{"n_layer": 14, "d_model": 96, "n_head": 3, "n_kv_head": 1, "head_dim": 32, "d_mlp": 384, "vocab_size": 2048, "activation": "swiglu", "norm": "rmsnorm", "norm_place": "pre", "norm_eps": 1e-06, "positions": "rope", "rope_base": 10000.0, "rope_fraction": 1.0, "qk_norm": false, "attn_scale": 0.177, "bias": "qkv", "tie_embeddings": true, "parallel_block": false, "init": "trunc", "init_std_qkv": 0.0567, "init_std_o": 0.0107, "init_std_up": 0.0567, "init_std_down": 0.00536, "optimizer": "soap_variant", "lr": 0.00522, "beta1": 0.95, "beta2": 0.95, "weight_decay": 0.089, "lr_head": 0.0084, "grad_clip": 2.0, "warmup_steps": 200, "schedule": "wsd", "decay_fraction": 1.0, "decay_shape": "linear", "final_lr_fraction": 0.1, "batch_tokens": 32768, "seq_len": 256, "doc_mask": true, "train_tokens": 94390000, "steps": 2881, "dataset": "wikipedia_en"}
Each number is 128 + 32 x the weight over its row's rms, rounded and kept within 0 to 255. Layers, rows and columns count from 0. The size above them is the row's rms in percent of the matrix's.

# layer 3 MLP up, 384x96, rms 0.13, rows 185-208, columns 0-95
size [115 101 107  97 100  99 112 101 107  99 112 104 101 102 100  99  94  95  94  91 108  86  87 104]
[[160 120 104 116 196  91 111 182 121  62 156 147 157  68  87 113 129 154  86  83 107 117 130 120 108 111 126 168  90 132 146  87 110 147 130 152  75 148 161  84 102 115 145 121 130 176 125 100 145  87 108 144 171  87 142 142 144 103 158 133 137 106  64 133  94 147 139 129 221 113 110 168 102 151  53 135 107 164 144  79 117 137 142 126  73 143 173 107 160 178 149 102 160 155 186 105]
 [107  83 162 160 141 122 146 119 128 138 122 102 168 133 111 133 139 100 170 128 121 150 124 154 139 225 107 134 171 137 145 152 110 161 129 122 135 164 138 181 113 114 108  80 178 144 109 113 160 128 157 166 104  53 126  98 106 112 116 126 144 171 151  58 182  90 156  75 157 134 193 109 123  98 157 136 204  47 157 133 133  95 122  87 121 191 164 166 132 131 142 149  86 121 133 170]
 [100 190 151  97  89  99 155 186 198 204  96  54 119  96 130 141 155 131 109 161 109 103 123 149 104 167 124 109  87 128  56 115  84  60 109 118 125 118 135  89 110 134 106 119 131 158 161 122 140 136  71  79  90 125 119 174 123 154 104 120  92 122 142 104 140 143 199 148 121 193 151  95 154 114 130 163 104  88 140 151 127 162  74 122 121 106 101  75 176 104 107 114 109 123 127 155]
 [132  87  73 146  82 131  97  56  85 133  86 146 161  91 118 107 117 143 143 122  51  78 162 208 104 126 174 107 135 104  69 106  97 144 107 134 188 160 158 110 181 148 127 124 137 129 100 122 146 115 174 145  77 128 174  74 155 107 106 165 156 108  87 144  93 140 175 136 105 127  87 160 140 146 164  84 163 110 147  95  99  79 140 152 121 114 177 155 122 183 105 137 152 130 108 135]
 [118 151 143 159 164 123  99 161 135 155 151 112 102 118  90 162 166 157 115  89 179 169 183 112 168 102 128  74 113 143 159 107 132 153 111  92  43  95 171  92 108 151 116 132 163  96 101 111 176  82 168 147  87 157  96 159 182  60 151 135 156 109 101 116 144 131  78 137 143 157 126 133 129 126 147 171 216 119 139 137  85 153 143 115  96 117  93 169 122 151 114 148 200 119 173 158]
 [179 107 104 181 101  82 148 117 102  80 173 126 119  81 142 110 148 124 103 120 155 153  96 148 132 186 177 114 149  95 137 144 131  71  71 162 135 196 121 151 162 132 123 127 160 188 133 115 114  65  84 131 102  81 165 114 134  95 127 153 123 157 136  91  88  60 148 142 154 163  86 185 154 116 153 106 108 115 118 133 128 107 101 108 141 121 194 105  45 142 154 135 176 135 101 171]
 [111 125  91 168 207 177 147 136  90 133 120 107 159 125 118 128  75 174 150  97  86 168 111 147 115  61  71 148  85 124 177 114 114 179  83 117 124  91 190 187 114 146 117 117 132 108 131  99 106 136 162 146  82 122  55 127  63 119 127 111 138 143 136 174 139 117 171  97 146 185 166 150 128 105 121 144  64 138 144 121 124 163 174 134 156 143 141 129 117 157 155  91 163 137  66 106]
 [135 139 114 148 172 157  81 132 151  78 154 178 127  85  59  89  76  73 103 215 124 148 106 158 146 110 140 196 105 128 137 140 145 127  68 151 121 156 142 187 144 142 123  93 155 126 141 168 124 149 130 155 117 129 139 115 149 135 105  67 125 174 135 103 149 112 190 132 117 144 116 125 141  86 127 174 112 113 113 137 185 124 158 146 145  89  93 178  59 114 134 141 151 184 197 109]
 [ 93 134 134 183  72 120 149 101 120 107 141 157 132  96  92 136  83 121 142 141 107 145 109 124 143 177 135 157 136 121 157  97 135 172 114 165 154 119 236 150  79  96 155 117 159  92  89  73  78 131 138 173  96  98 133 141 122 125 141  67 174 125  81 157 141 131 173 148 134 122 178 189 191 160  96 103 169 178 110 183 136 118 137  84 114 149 141 111 134 159 135  96  88 140 180 151]
 [189 205  81 127 160 145 118 116 145 147  82 117 131 165 153 108 103 106  78 135 115 145 159 104  92 103 124 123 102 144 135 192  44 101 140 168 182  99 111  95 134 145  81 150 159 123 188 116 163  98 127  29 116 166 102 110 145 160 151 116 154 140 112 144 108 141 162  92 134  92 117  60 116 119 144 123  66 108 141 161 124 154 117 128 118 151 139 120 109  97  94 125 121 138  94  50]
 [138 107 107 133 119 111 142 137 135 166 150 125  46  98 146 155 117 148 121 141 173 136 137 110 194 123 117 187 167 132 117  93  72 118 113  63 136 183  85 107 156  66 119  86 122 114 111 168 177 132 114 131 127  94 103 100  85  77  94 135 188 131 113 158 121 129 104 135 182  93 108 119 153  90 108 108 150 116 134 122 140 216  85 155 154  99  97  88 159 137 133 201 141 100  74 155]
 [ 86 113 145 126 129 102 178  92 184 132 116 128 124 130 154  73 102  66 120  97  94 147 138 136 141 107  94 149 163 122 129 117  74  80 143 106  87 147 111  88 176  98 105 207 112 146 136 128 138  87 118 187  97 192 141 120 124 137 131 137  96  66 106 114 183 150 147 142  98 129 102 129  98 166  89 151 111  76 126 121 120 121 113 163 147  59 223 103 148  98 151 117  91 174  98  95]
 [ 86 208 114  75 101 122 109 129 110 107 147  86 147 177 147 120 225  79  68 107  72 186 142 128  80  78 166 133  97 150 135  59 113 141 116 154  53 139 159 141 148 121 127 137 118 119 111 107  97 100 122 109 123 160 158 133  92 163 132 110 163 193 123 116 117  87 148  85 121 147 132 118 130  98 156 143  55 140  98 124 152 134 151 160 156 134 157 146 141 112  68 146 154 130 157 130]
 [ 92 175 144 113 157 130  74 198 144 166 155  50 151 132 150 134 136 104 144 109  94  76 116 142 127 141 158  46 160 138 198 114 146 146 146 101 131 107 111  55 131 113 138  91 160 154 108 137 180 140 127 123 171 118 111 154 143  98 135 172 109 115  93  86 102 106  99 142 170 167 143 179 170  88  90 110 163 134 131  61  94 116 172 163  72  97 113 156 134 116 101 141 107 135 143 174]
 [125 118 141 126 132 190  90 123 128 110  73 186  99 146 123  97 148 114 112  96 119 159 124  79 102 149  84 151 163 159 116 151 137 126 157 174 142 180 168 106 150 100 171 102 117 196 135  67 149  65 131 180  99 176 122 155  88 137 124  57 112  75  87 123  98 126 170 143 112 104 190 123 137 172 164 127 136 112 133 143 147  76 150 126 130 142 185 168  82  93 186 115 155  87 133 124]
 [131 146 132 181  59 102 149  38 114 131 137 139 128  70 145 119 165 137  78 147  95 131 138 214 156 108  87 131  68 137 138 108  92  97 162 128 180 148 135 136  94  91 100 115 118 174 108 162 181 163 149 116 135 107 133 131 197  97 134 172  96  95  73 122 161 140 147 112  85 149 128 139 145  84 180 100 150  80 120 133 154  99 119 149 168  91 154 127 134  71 163 124 167 108 142 128]
 [ 95 127 134  67 120 134 126 165  99 163 123 132 101 175 196  93 131 110 130 204 149  91  74 120 127 136 146 140 157 116 183 149  83  95 158 122 137 174  81  76 120 100 143  67  86  77 123 133 149 142 136 145 133 134  95  84 161 132  84 135 117 146 122 104 109 195 118 160 121  83  99  89 200 155 116 136 170 141 120 153 141  86 157 142  72  95  93 111 112 178 118  98 124  87  86 166]
 [138 139 143 137 112 151  95 117 113  71 118  57  99 114 189 172 145 140 110 193  73 122 126 109 123 165 167 111 132  85  85 111 169 117  81 113 111 135 124  97  83 166  88 148 142 129 117  92 124 166  88 147 205 184 119 144  95 103 101 142 125 187 135  88 120 139 143 160 101 134  92 116 112  54 163 167  65 105 143  85 149 160 134 118  89 125 137 125  97 136 152  53  85 104 140 133]
 [143 116 112 121 175 128 132  80 108 120 145 110 142 114 171  81 109 123 140 165 131 137 131  94  99  90 143 139  97 101 145 115 106 128 138 187 105 115 198 113 154 200  54 111 138 112 166 130 183 135 148  94  96 134 103 132 201 118 118  81  59 135  97 148 143  92 154  76 109 137 106 190 110 128 129  76 117 110 133 125 142 156 137  72 109  93  71 131 144  43 151  68 115 107 121 171]
 [147 153  93 128 102  73 161 104  96 108 135 130 139 141 137 112 114 146 102 151 100 171 131 133 141  84 171 160  72  97 100 152 155 138 129 154 112 148 118 144 152 115  79 103 125 111 153 110 121 146 173 112 128  96  85 109 145 205  39 164  49 139 206  62 106 132 146 189 110 130 173 136  71 125 162 144 112  97 170 113  99 114 100  82  95  98 144 137 131 185 105 120 130 103 157 169]
 [127 116 154  66 214 141 163 141 107 100 124  91 129 108 163 102 183 107 117 109  82 117 143 153 122 130 210 126 117  88  96  96 137  93  99 134  85 208  71 144 106 147 168 141 109  97 107  95 105 106 101 145 130  69 128 160  70 127 115 156 155 111 166 132 106 114 136 128 109 123  94 160 117 141  81 141 150 129 153 101 114  94 135  80 155 102 108 145 177 182 135 183 158 113 196 170]
 [130  65 109 108 164 131  98 110  92 146  84 154 141 117 146 152 133 146 139 121  81 149 131 154  52 126 121 182 108 155  84 139 167 154  91 102 118 142 159 101  99 153 137 217 143 152 135 116  62 151 107 109  68 161 122 132  86 121 148 111 180  96 126 114 114 163 110 113 153 104  56 156 104 156  60 106  77 157 134 134 151 113 141 174 139  93 153  54 109 121 135 140 171 149 169  84]
 [141 203 111 133 163 199 149 147 112 113 145  98 192  99 122 105  97 142  88 128 190 105 148 161  92 142 107  81 126  97 152 118 125  74 117 121 178 128 106 160  97 191 159 127 161 131 137 125  96 138 116 114  85  89 106 134 166 165 142  87 147 162 129 137 105 111  87  97 101 162 134 110 137  82  98 107 122 128 168 155  45 129 153  81 106 106 142  91  92 206 120 103 109 107 138  59]
 [180 118 166 168 139 185 116 147 128 122 107 173 107 154 123 133  94 133 167 142 169 119 128 159 136 113 136 134 132 165 139 200 134  99 136 216 156 101 118  96 191 107 131 101 155 130 160 155  92 168 101 108 115 131 130 150 169 148 118 157 170 162 186 164 132 133  96  81 118 134 113 143  81  63 152 145 106 168 164 135  70  87 126 137 167  74  93  92 104 183 177 110 182 128  82 118]]
# layer 3 MLP down (transposed), 384x96, rms 0.116, rows 185-208, columns 0-95
size [110 102 100  98  94  98 118 101 105 104 105 103 103  98  97 101  90  94  90  92 105  93  85  95]
[[112 143 127 134 195  90 125 157 103 108 158  80 137 175  81 136 132 173 102 115 139 135 101 154  97  79 108 137 116 148 216 128 183 101  83 100 128 101  97  64 146 144 140  61 134 147  61 126 138  44 118 115 121 106  90 131 137 110 179 128 132 181 130 119 139 108  94 156 130  85  98 153 141 123  85 189 142  92 107  90 120 135 102 131 165 161  58 104 146 163 157 110 132 129 157 154]
 [115 144 158 191 113  96 122 151 175  70 125 128  86 171 134 171 160 132  84 119 139 113 131 131 194  91 122  79 130 164 146 122 161 157 140 126 228 164 145 122 144 131 155 129  85  73 104 125  78  53 137 107 136 176 125 108 164 114 113 144 137 122  85 189 126 125  83 151  69 172 100 109 159 129 104 132 142 174 105 162 116 141 102 115 110  92 149 153 126 159 118 122 148 104 114  45]
 [138 143 139  33 150 174 102 136 137 167 103 174 105  83 137 165 124  79 128  99 195 181 103 129 158  71 101 131 122 139 155 149  52 185 135 102 114 136 164 172 153 115 103 138 132 129 136 146 146 171 160 109  93 112 147 100 134  80 124 121 125 168 182 134 135 185 139  56 158 124 142 117  96 100 152 181 125 150 115  99 134  74 107 143  89 141 117  79 120 151  78  73 134 109 118 103]
 [144 146 136  31 160 138 158 134 114 113 130  94 159 158  89 124 139 118 190 134 140  79 118 101 140  98 136 141 166  60 119 134  69 142 130 103 106 171  92  98 156 100 168 144 103 120 131 109  54 145 146 108 135 134 111 177 146 149 160 112 133  93  84  52 120  51 147  67 155 134 153 163 134  98  83  88  81 149 126 111 150 158 164 164 170 113 126 122 164 109  81 142 143 131 153  85]
 [131 179 137 169 130 106 117 132 137 167 100 115  47 158 116 153 177 150 105  91 143  96  96 142  88 141  98 153  89  71 130 119 134 133 115 118 115 139 151  89 119 102 163 155 176 150 128 145 147  84 154 170 106  74 120 147 139 146 104 210 145 166 164 114 139  91 166 114 132 158 156 137 122  88 145 171 141 112 114  93  53 112 175 200  91 125  32 127 108 129 148 145 170  86 131 141]
 [128  73  62 138 117 148 122 149  94 104 162 115 125  50 121 138 115 136 115 171 148 191 113 164 162 137 139 160 153 148 195 155 137 106 133 147 140  94 110 150 161 140 121 148 128 136 115  99 202 129 134 119  85 140 174 117  51 143 176 123 167 139 142  97  83 129 200  85 122 148 108 144  87  91 106  82  91 141 185 134 154 153 144 182  71 157 182 133 113 158 142 119 132  98  82 152]
 [ 72 160 198 159  93 130 162 125 172 104 142 143 122 128 104 147  97 142 169 143 127 103  97 171 141 138 116 118 105 143 183 132 107 143 141 115 139 167 157 173 178 133 131 111 169 161 148  74 107 158  65 161 168 177  67 117 120 153 132 135  85  51  84 116 142 161 154 128  90 124 127 108 147 163 129 148 172 131 124 183 129 117 131 101 102 189  98 188  98  96  62 130 120  84 156  79]
 [105 120  88  76  88 131  64 107 127  76 134 163 151  73 114 118 152 140 124 157 165 147 138 102 144 164 138 151 134  97 156 188 141 144 110 158 146 106 157 149 129 127 106 130 132 154 111 168  55  67 116 127 138 136 170 110 145 170 180  35 120 151 100 202 156 125 109 141 152 157 140 117 175 147  79  94 108 135 124 106 164 119 141 135  98 210 119 150  85 175 156 135 179  90 107 127]
 [116 143 165 166 156 155 121 104 128 127 126 120 135 172 194 150 151 112 101 163 123  92 121 128  89 129  55 194 156  92  85 130  95  88 108 136 114 127 126 134 123  99  82 167 162  94 108 211 182 142 138 125 139 129 160 187 125  91 110  86 128 183 157 116 182 159 151 136 133 115 126 108 165 114 155  79  96 139 133 129 181 123 182 144 133 112 110  55 186  82  98 104  85  84 132 148]
 [125 153 130 108 106 129 109 173 112 151 109 151 123 181 189 158  95 131 130 160  96 206 115 113 173 177 129 174 119 151 191 124 157  89 117 133 113 153  92 160 171 131  81 133 130 151 199 110 126 138 134 104 128 144 127 181 119 147 167 138 147 180  68 131 144  66 130 157 149 187 115 135  96 117 152  62 135 178 146 104 118 133  91 120  83  97  87 147 106 110 130  84  68 179 108 171]
 [112  99 157 144 170 176  86  57  91 169  88 106 117  26 179 139 128  92 144 132 112  88  92 118 118  95  92 130 152  86 116 107 137 129 126 126 187 150  96 107  95 111 141 140 146  99 117  86 111 130 155 163  98 116 135 144 148 185 165 113 104 117  82  91 149 125 144  69  56 173 114 148 160 117  69 140 176 143 105 165 133 100 187 100 112 130  94 150 145 112 169  92 152 152 139 114]
 [148 123 143 135 127  73 139 154 167  66 107 138 183 103 144 101 102 105 176  99  77 184 109 128 114 166  55  99 142 123 120 105  70 119 139 108 167 113  80  88 111 136 135 142  97 175 159  91 123 137 109  42 164 144 152 113 112 148 161 157 117  87 144  65 106 109  82  86 132 181 148 108  98 135 123 150 120  95  97 179  73 129 130 156 118 112 157  92 133  94  92 147 142 177  79 160]
 [ 81 114  81  70 155 142 127 125  75 187 112  74 122 130 126 159 112  81 160  86 152 159 170 137 110 122 163  98 154 151 133 196 135 119 180 131 109 111 163 113 152 126 104 131  80 143 100  97 147 131 167 116 118 127 170 153 116 140  96 114 174 181 128 114 127  95  93 129 137 129 133 150 175  56  82 107  81 159  91 134 121 193 113 160  96  53 151  60 111 137 163  89 160 123 114  92]
 [122 131 164 141 170  82 156 129 181 144 143 147 115 161  78 179 183  95 114 105 121  81 130  85 142 137 113  57 143 157 162 120 149 128  91  76 145 119  57 149 137 170 118  99 150 110 125  70 128 134 138 147 148  82 168 126 122   5 108 165  89 125 127 144 139 137  96 131 143 164 113 113 121 126  95 124 130  86 156 121 186  94 119 166 113 205 112 128 110 123 133  75 135 173 124 114]
 [143 150 107 156 130 101 197 153 155 147 157 129 133  81  96 112 106 121 104 141 123 159 168 164 148 101 179  76 122 133  68 169 120 168 110 147 127  59 112 111 180 168 143 107 140 171 142 177  83 175 144 119 162  96 155 121 128 179 200 129  82 142 111 163 114 136  91 103 139 171 142 131 157 169 149 127 167 163 126 157 163 106  73 118 120 189 141  57 116 114 126  97 128 129 160 193]
 [139 123 160 161 109 130 100 144 134 120  79  78 144 148 128 157 110 174 136 172  85 118 169  77 158 106 149 174 141 103  99 170 121 122 225 154 158 120 103 109 143  81 142 123 155 141  55 106 199 134  78 110 108 117  87 179 155  81 129 121  41 126 132 111 189 122 145  97  76 127  84 159 146 112 167 119 127 117 129 134 145 122 106 173 139 162 172 128 141 119  97 118  82 157 121  87]
 [148 182 137 151 128  84 126 154 167 122 156  85 106 138 113 169 145 107 140  87 161 139 180 137 130 149 150  84 112 135 128 177 128 142 153 127 123 192 168 138 134 188  51  89 177 145 115  97  83 104 146 123 148 123 121  61 130 112 103 141 124  96 120 139 122 128 169 161 181 155 185 115  62 169 159 132 104 188  80 169 164  98 160 181 133 159  87 193 132 155 110 145 122 134  86 134]
 [200 127 122 108  98 108 131 105 143 121  78 154 120 117 146 152 150 177 117  76 146 166 161 115  96  77  99  89 135 166  99 141  68 126 181 202 189 115 174 152 129  77 121  92 172 138 143 160 139  98 166 100  87 120  86 174 118 132 109 100 156  90 139 110 135 139 105 110  92  91 144 122 139 145  84 107 116 188 164 121 129 131  93  79 131 170 155 123  97 167 154 203 163  80 123 108]
 [141  92 118 129 118 162 152 145 163 128 134 187 138 100 123 142 125 132  90 175 111 112 177 120 102 120  52 178 197  71 159  68 126 159 164 116 130 119 126 130 108 122  91 166 161 109 107 113  97 134 147 126 134 142 182 138 155 151 199 148 174 124  70  89  79 156 160  64 123 105  97 138 108 109 138 116 170 126 128 104  86  98 133 124 107  62 160 160 134  61 148 192 152 140 123  85]
 [140 133 124 124 180 108 193  92  84 125 187 127  63 146 165 131 161 138 114 117 161  69 162  97 148 137  93 150 116 116  86 157 148 105 161  75 149 167 160  76 176 124 150 155 146 134  92 127 133 168 145 162  98 167 110 138 109  80 125 168  74 165 121 166  77 128  92 123 106 159 119 163 147 147 125 150 160  79 143 119 201  69 167 130 119 147 131 104 143 138 110  63 105 124 135  60]
 [143 154 142 188 117 183 124 156 128 128 134 136 112 141 128 163 170 151 101 153  84  86 161 109 103 131 150 109  95 116 190 140 126 130 108  80  84 152 121 156 132 112  42 181 108 153 177 139 152  97  83  93 109 141 163 146 117  51 158 207 116  80 111  76  86 142 182 173 115  91  96 171 127 141 144  58 124  98 113 122 133 139 128  93 128  96 152  94 135 137 167 163  97 124 122  95]
 [136 106 151 157 147  80 144 128  95 159 166 153 118 104 160  99  98 148 104 100 132 199 165  89  53 136  83 183 163 121 150 143 146 118  86 116 136 112 120 125 160  47 117 141  56 118 157 169  98 108 159  79 131 124  68 135  73 119 124  60  92 140  85 122 133 154 111 121 132 126 119  96 116  80 106  87  85  91  67 101 138 208 125 136 168 148 123 131 113 124 111 137 131 114  97  98]
 [128 138  86 161  83 167  81  36 143 185 100 146 157 117 158 113 107 176 146 103 113 135 155 145 148  97  95 145  93 111 139  79 103 151 162  66  74 143 142  86 125 140 181 147 134 133 108 147  94  92 166 106 185 129 117 130  97  95 119 133 161 116  70 107 141 120 139 165  96 116 142  50  96 108  68 141 145  96 140 109 146 102 140 124 178  90 192 104 118 131  76 125 148 117  75 132]
 [144 151 190 144 122 167 153 172 123  77  91 112 179 160 117 166  86  82 131 167 156 123 129 117 159 149  38 119 176 109 123 117 148 109  73 152 162 118 110 162 191 125 118  77  98 112 136 189 116  68 134 141 140 172 150 132 147 101 124 152 169 147 108  82 176 144 157 115 117 152 158 142 135 118 150 146  97 102 163  99 176  97 108  76 104 204 162  87 102 143 155 148 136 130  90 107]]
# layer 3 MLP gate, 384x96, rms 0.139, rows 186-209, columns 0-95
size [ 98 109  99  95  96 111  96 107  96 109 102 104  99  88  97  95  99  94  89 101  95  84  90  91]
[[110 123  86 114  92 163 139 143 138 159 136  96 136 150 122 173 169 119 110  97 142 166 125 105 147 164  81  89  92 148 178  92  40 151 117  96 127 162 136 183 113 105 149 170  89 100 140  98  61 103 121 137 132 155 133 183 165 146 154 137 195 149  98  79 182  82 152 164 148 138  62 112  82 109 145  98 129 133 137 120 105 107 153  58 100 141 159 153 135 157 123  97 100 118 106 195]
 [154 221 145 148 109 141 154 106 145 155 100  86 166 138 167 159 126 107 131 164  71  78 155 142 126 163 123 116 140 156 101  79  79  82 136 156 103 105 100 137 120  60 112 120  80  71 156 103 120 151  55 100  85 110 134 162 107 158 146 135 131 126 173  94 182 193 185 136 141 172 141 152 154 163  95 143 134 114 178 158 151 152 119  98 145 116 138 103 188 140 159  96 144 141  98 141]
 [ 85 116  90 119 142 106 140 138 131 114  93 179 113 184 136 132 131 151 123 139  90 171 106  93 123  85  96 132 141 152 170 145 116  39 174 121 123 203  91  94 188 101 130 156  93  56  89 124 144 167 131  95 184 179  90 131 150 156 129 134 136 158 126  96  97 132 132 126 153 128 147  51 112 135 156 158 109 144 113 118  93 106 133  65 173 121 159  99 134 140  77 128  79 146  88 182]
 [ 90  60 122 114 135 127 115 118 147  74 157 144 118 129 161 116 117  97 149 208 115 106  37  97 125 118 130 123 122 131 124 157 146 101 114  64 161 185 114 117 169 144 173 136 128 148 155 161 143 147 108 132 164  67 165 118 105 140 143  69 113 157 177  68 124 119 155 136 214 123 153 153 141 108  92 112  96 151 143 132 161  59 110  93 121 134 176 166 137 138 137 124 136 114  68 181]
 [123 131 137 135 142 186  54 126 104 116 167 122 111 109 108 143  82 134 111 112  45  69 114 116 158 120 128  98 129  96 101 134 126 157 121 161 168  83  87 141 103 173  98 128 123 165 108 165 215 195 110  86 118 105 136 116 102 144 142 114 118 141 139 157 145 123 101  68 144  90 225  95 105 111 137 123 117 131  53  78 100 156 146 100  62 162 151 135 106 142 132 106 148 137 150 126]
 [166 118  88 107 114 152 105 134  97 184 123 120 103 112 128 123 141 127 128 169 172 168 165 114  99 132 166 179 109  79 123 181 131 125 144 138 140 155 159 154  97 187 123 150 152 157 178  89 172  96 140  41  75 102 155  90 114  66 189 164 143 131 108 151 133 131 107 175 132 119 150 110 167  71 202 124  80  75 113  93 128 125 113 104 108 123 145  69 114 102 136 122 168 103 154 170]
 [ 96 134 144 146 109 184 157 151  66 145   4 149 154 106 136 164 132 128  80 182 135 153 158 131  88 110 121  91 133 159  73 103 193 109 151 171 110 103 195 143 163 105 133 138 120  81 177 100  98 118  99  71 123 126 123  84 167 121  92 138 122 134  98 107 148 122 154 127 107 114 137 156 161 131 127  94 120  87  92 148 164 213 148 121  91 158 117 107 147  93 122 101 156 125 119 125]
 [132 122 106  95 155 117 111 160  90 183 168 143 135 158 159  58 125 143 104 167 105  97  94 144  94  64 102 143 131 129 113  76  74 128 121 159  76  71  96 119 119  85 129 143 145  99 122 169  51 186 135 124  86 211 137 136 170 114  75 167 116 172 151  93  97 135 130 155 117  85 127 144 100 126  95  99  98  92 130 123 143 119 102 171 149  70 140 116 181  94 119 155 139 132  85 140]
 [113 133 130 136 149  74 148 129 146 118 149 129 153  91 152  95 144  83 129 190  73 139  73 136 116 119 149  95  97 132 151  70 169 124  99  89 192 200 139 193 117 116 186 162 182 105  86 131 132 105 161 147 131 107 160 151 116 119 138 150  89 134 143 122 115 107  99 104 204 110 108 116 129  36 104 157 110 157 139 115  81 110  93 197 128 122 144 133 156 131 105 163 180  98  98 106]
 [ 99 146 173 117 173 119  85 106 127 116 141 112 152 111 162  93 126  99 166 137  95  95 125 130  93 176 134 203 177  89  81 174 145 118 150  94 165  95 159 156 112 149 181 103 140  98 151  68 148  78 128 161 160  84 119 186 118 138 154 111  83  98  90 113 135 187 152 144  72 192 116 137 101 155 120 105 152 147  80 127 150 136 160 111  91 176 145 130  89 147  91  86  83 114 159  83]
 [112 133 111 124 169  95 171 102 143 123 124 110  96 162 138 144 142 108 195 156 134  95 146 155  62  80 157 105 107  87 112  83 173 167  86 107 160 163 137 133 124 173 145 105  70 131 153 157 150  94 127 112 192  66 161 177 153 152 110 144  47 139 111 106  86  92 133 181 142 145  86  74 159 157 132 105 146 138 165 115  64  99 143 140 103  80 100 112  99 127 183 159 125 100 116 118]
 [101 103 133 190 126 119  85  77 128 131 193 181 149 118 104  82 108  88 169 154 113 106 157  81 101 132 122  88 144 130 156  93 140 111 139  83 170 141 130 160  98 118 151 147 146 100  81 156  93 172 163  99 144 119 146 126 143 125  95  68 150 123 133  94 131 110 145 100  76 151 127 171 128 140 125 123 129 185  74 135 146  56 186  91 140 101  90 182 115  48 154 113 119  60 137  95]
 [118  89 198  58 127 133 138 221 119 151 124 144  73 193 128 131 130 135 139  92 121 109 121 152 115 104 152 105 155 130 106 122 105  93  82 158 139 144  63 147 135 134 176 122 101 145 145 172 156  74 134 108 161  72  78 117 141  90 121 132 177 132 115  77  84 201 130 137 122 168  52 167 152 132  98  95 108 108 134 130 129 157 139 161 122 100 124 185 158 125 114 148 168 168 119 109]
 [109 130 121 128 150 157 122 116 133  78 105 202 100 167 100 114 165  67 112 124 153 153 137  92 140  97 171 112 146 121  96 211 152 125 170 148 136 155 144  77 201 130 118 186 151 138 101 137 117 146 119 118 168 187 128 163 104 160 154 152 135  80 133 106 123 136 143 173 154 130 180  83 160 123 146 138 134 139 105 138 142 111 143 124 107 209 183  95  73 131 176  82 139  60 171 137]
 [ 68 113 194 125 128 159 120 156  71  98 166 133  84 111  87 136  85 116 156 144  94 143  72 108 162 121 134 126 101 118  92 148 189 147  72 134  66  96  85 105 123 120 135 154 132 100  77 140  67 119 125 142 106 156  49 128  91 128 144 112 175 130 164 167 177 104 148 192 149 113 170 124 149 157 141 173 128 135 134 143  82 155 165 142 143 158  86 105 138 195 119 140 144 163 103  94]
 [ 97 164 156  93  99 150 104 181 128 138 140 105  77 172 146 159 141 127 102 126 159 134  97 125 100 112 224 182 102 138 196 200 126 103 201 105 135 179  87 115 114 111  77 153  63 110 162 183 127  73  98 136 121 139  80  87 173 139 121 170 107  92 129  71 112 121 118 125 104 125 115 141 130 131  93 120 121 124 116 137 174 134 111 149  90 105  77 113 140 169 120  92 150 115 126 161]
 [151 139 110 138 162 189 130 168 179  80 135 132 110  99 137  84 130 152 165 149 137 106 149  96 131 171  38  62 112 122 155 101 109 186 121  95 126 139 206 123 122 113 124 108 161 150 111 170 165  86 111 127  62 161 112 145 204 137  73 140 183 117 129 126 159 152 141 132 145  97 137 120 171  82 135 159 115 117 133 154 115 126 165 148  59 111 146 111 117  88 104 176 100 117  86  94]
 [115  96 123 140 102 103 173 143 136 135  73 117 153 133  85 134 152 170 173 117 100  69 106 184 138 142 153  82 100 110 153 122  90  65 157 122 121 167 103 134  94 105 207 135 138 154  61 168 155 155  90 101 132 143 113  99 117 159  94 162 164 113 146 109 147 150 126 181 135  89 160  86 140 109 179 156 118  87  71 111 171 133 179 145 121 118 162  82 113 102  75 173 154 191 114 153]
 [ 95 154 166 106 115 101  73  73 125 187 103 150 126  50 144 148 117 172 138 122 147 104 120 202  88 138 144 126 138  96 143 127 177 135  87 101 136 122 134  78  92 139  86  94 113 142 127  85  81 131 135 147  81 162 136 135 106 158 119 176 155 121  84  92  79 128 127 153 122 136 121 160 146  52 137 110 177  80 161 140 188 137 156 127 149 111 114 120 101  61 171 121 188 166 170 109]
 [134 145 120 125 111 163  81 154  64 180  88  49 153 130 116 141  96 150 137 162 121 141 205  83 101 163 176 150 141  95 127 123 191 109 120  98 134  77 120 142 182  87 127  64 155 154 118 121 118 109 139 102 146 142 166  89 112 113  98 154 143 162 101 122  66 121 166 166 104  98 149 142 171 125 134  89 108 136 196 122 166 180 107 104 111 137 173 145  72 130 150 165  98 143 156 164]
 [110 167 173  76 121 101 129  90 116 177 117 161  51 128 179 138 108 112 119 134 149 146 124 139 139 177 130 151 165  81 103 213  89  64 117 154 113  96 102 106 139 148 158 155 110  70 200 142 101 132 121 126 134 112 208 121 121 117  87  93  96  72 121 129 152 115 110 144 152 105 165  94 157 113 169 194 127 142 133 130  91 138  86 137 125 122 102  96 139 129  94 121 138 141  59 178]
 [139  49 103  55  87  99 109 198 154 149  97 136 117 156 145 125 177 141 117 146 104 126 141  90 156 129 103 162  74 130 109 147 123 170 108 127 100 100 114 102 155 114  82  94 125 160 132 142 147 150 120 185 148 196 162  84  79 149 108 175 119 130 167 118 136 171 144 157 176 126 120 120 140 168 153 173 152 114 153 125 117 130 165 151  68 210 163 168 107 109 129 179 118 120 167 176]
 [ 90 149 167 145 157 184 152 121 170 152  86 128 121 139 151 145 169 114 171 133 168 109 120 187 118 167  94  94 149 130  80  90 142  86 198  88 194 141 158 209 141 152 140 166 171 152 106 126 128 144 130 127 131 183 137 119 147  99 138 116 108 103 119  75 117 140 174 115 152 177 172  65 132 103 165 137  90 148 105 104 115 169 126 122 174  72 137 107 102 145 145  71  95 110 108 177]
 [164 138 105 137 141 147  86 158 109 164 122 175  88 193 148  83  64 133 118 157 145 141 160 120  98 144 148 129  92 100  59 181 120 111 139 157 124  64  82 124 146 164 121 113 115 121 197 156 130 162  74 132 133 158 137  90 191 121 161  99 149 159 158 127 162 165 160 180  71  91 164 135  75 118 137 120 128 141 115 120 132 163 190 124 139 157 138  93 115 119 180 135 107 118  51 143]]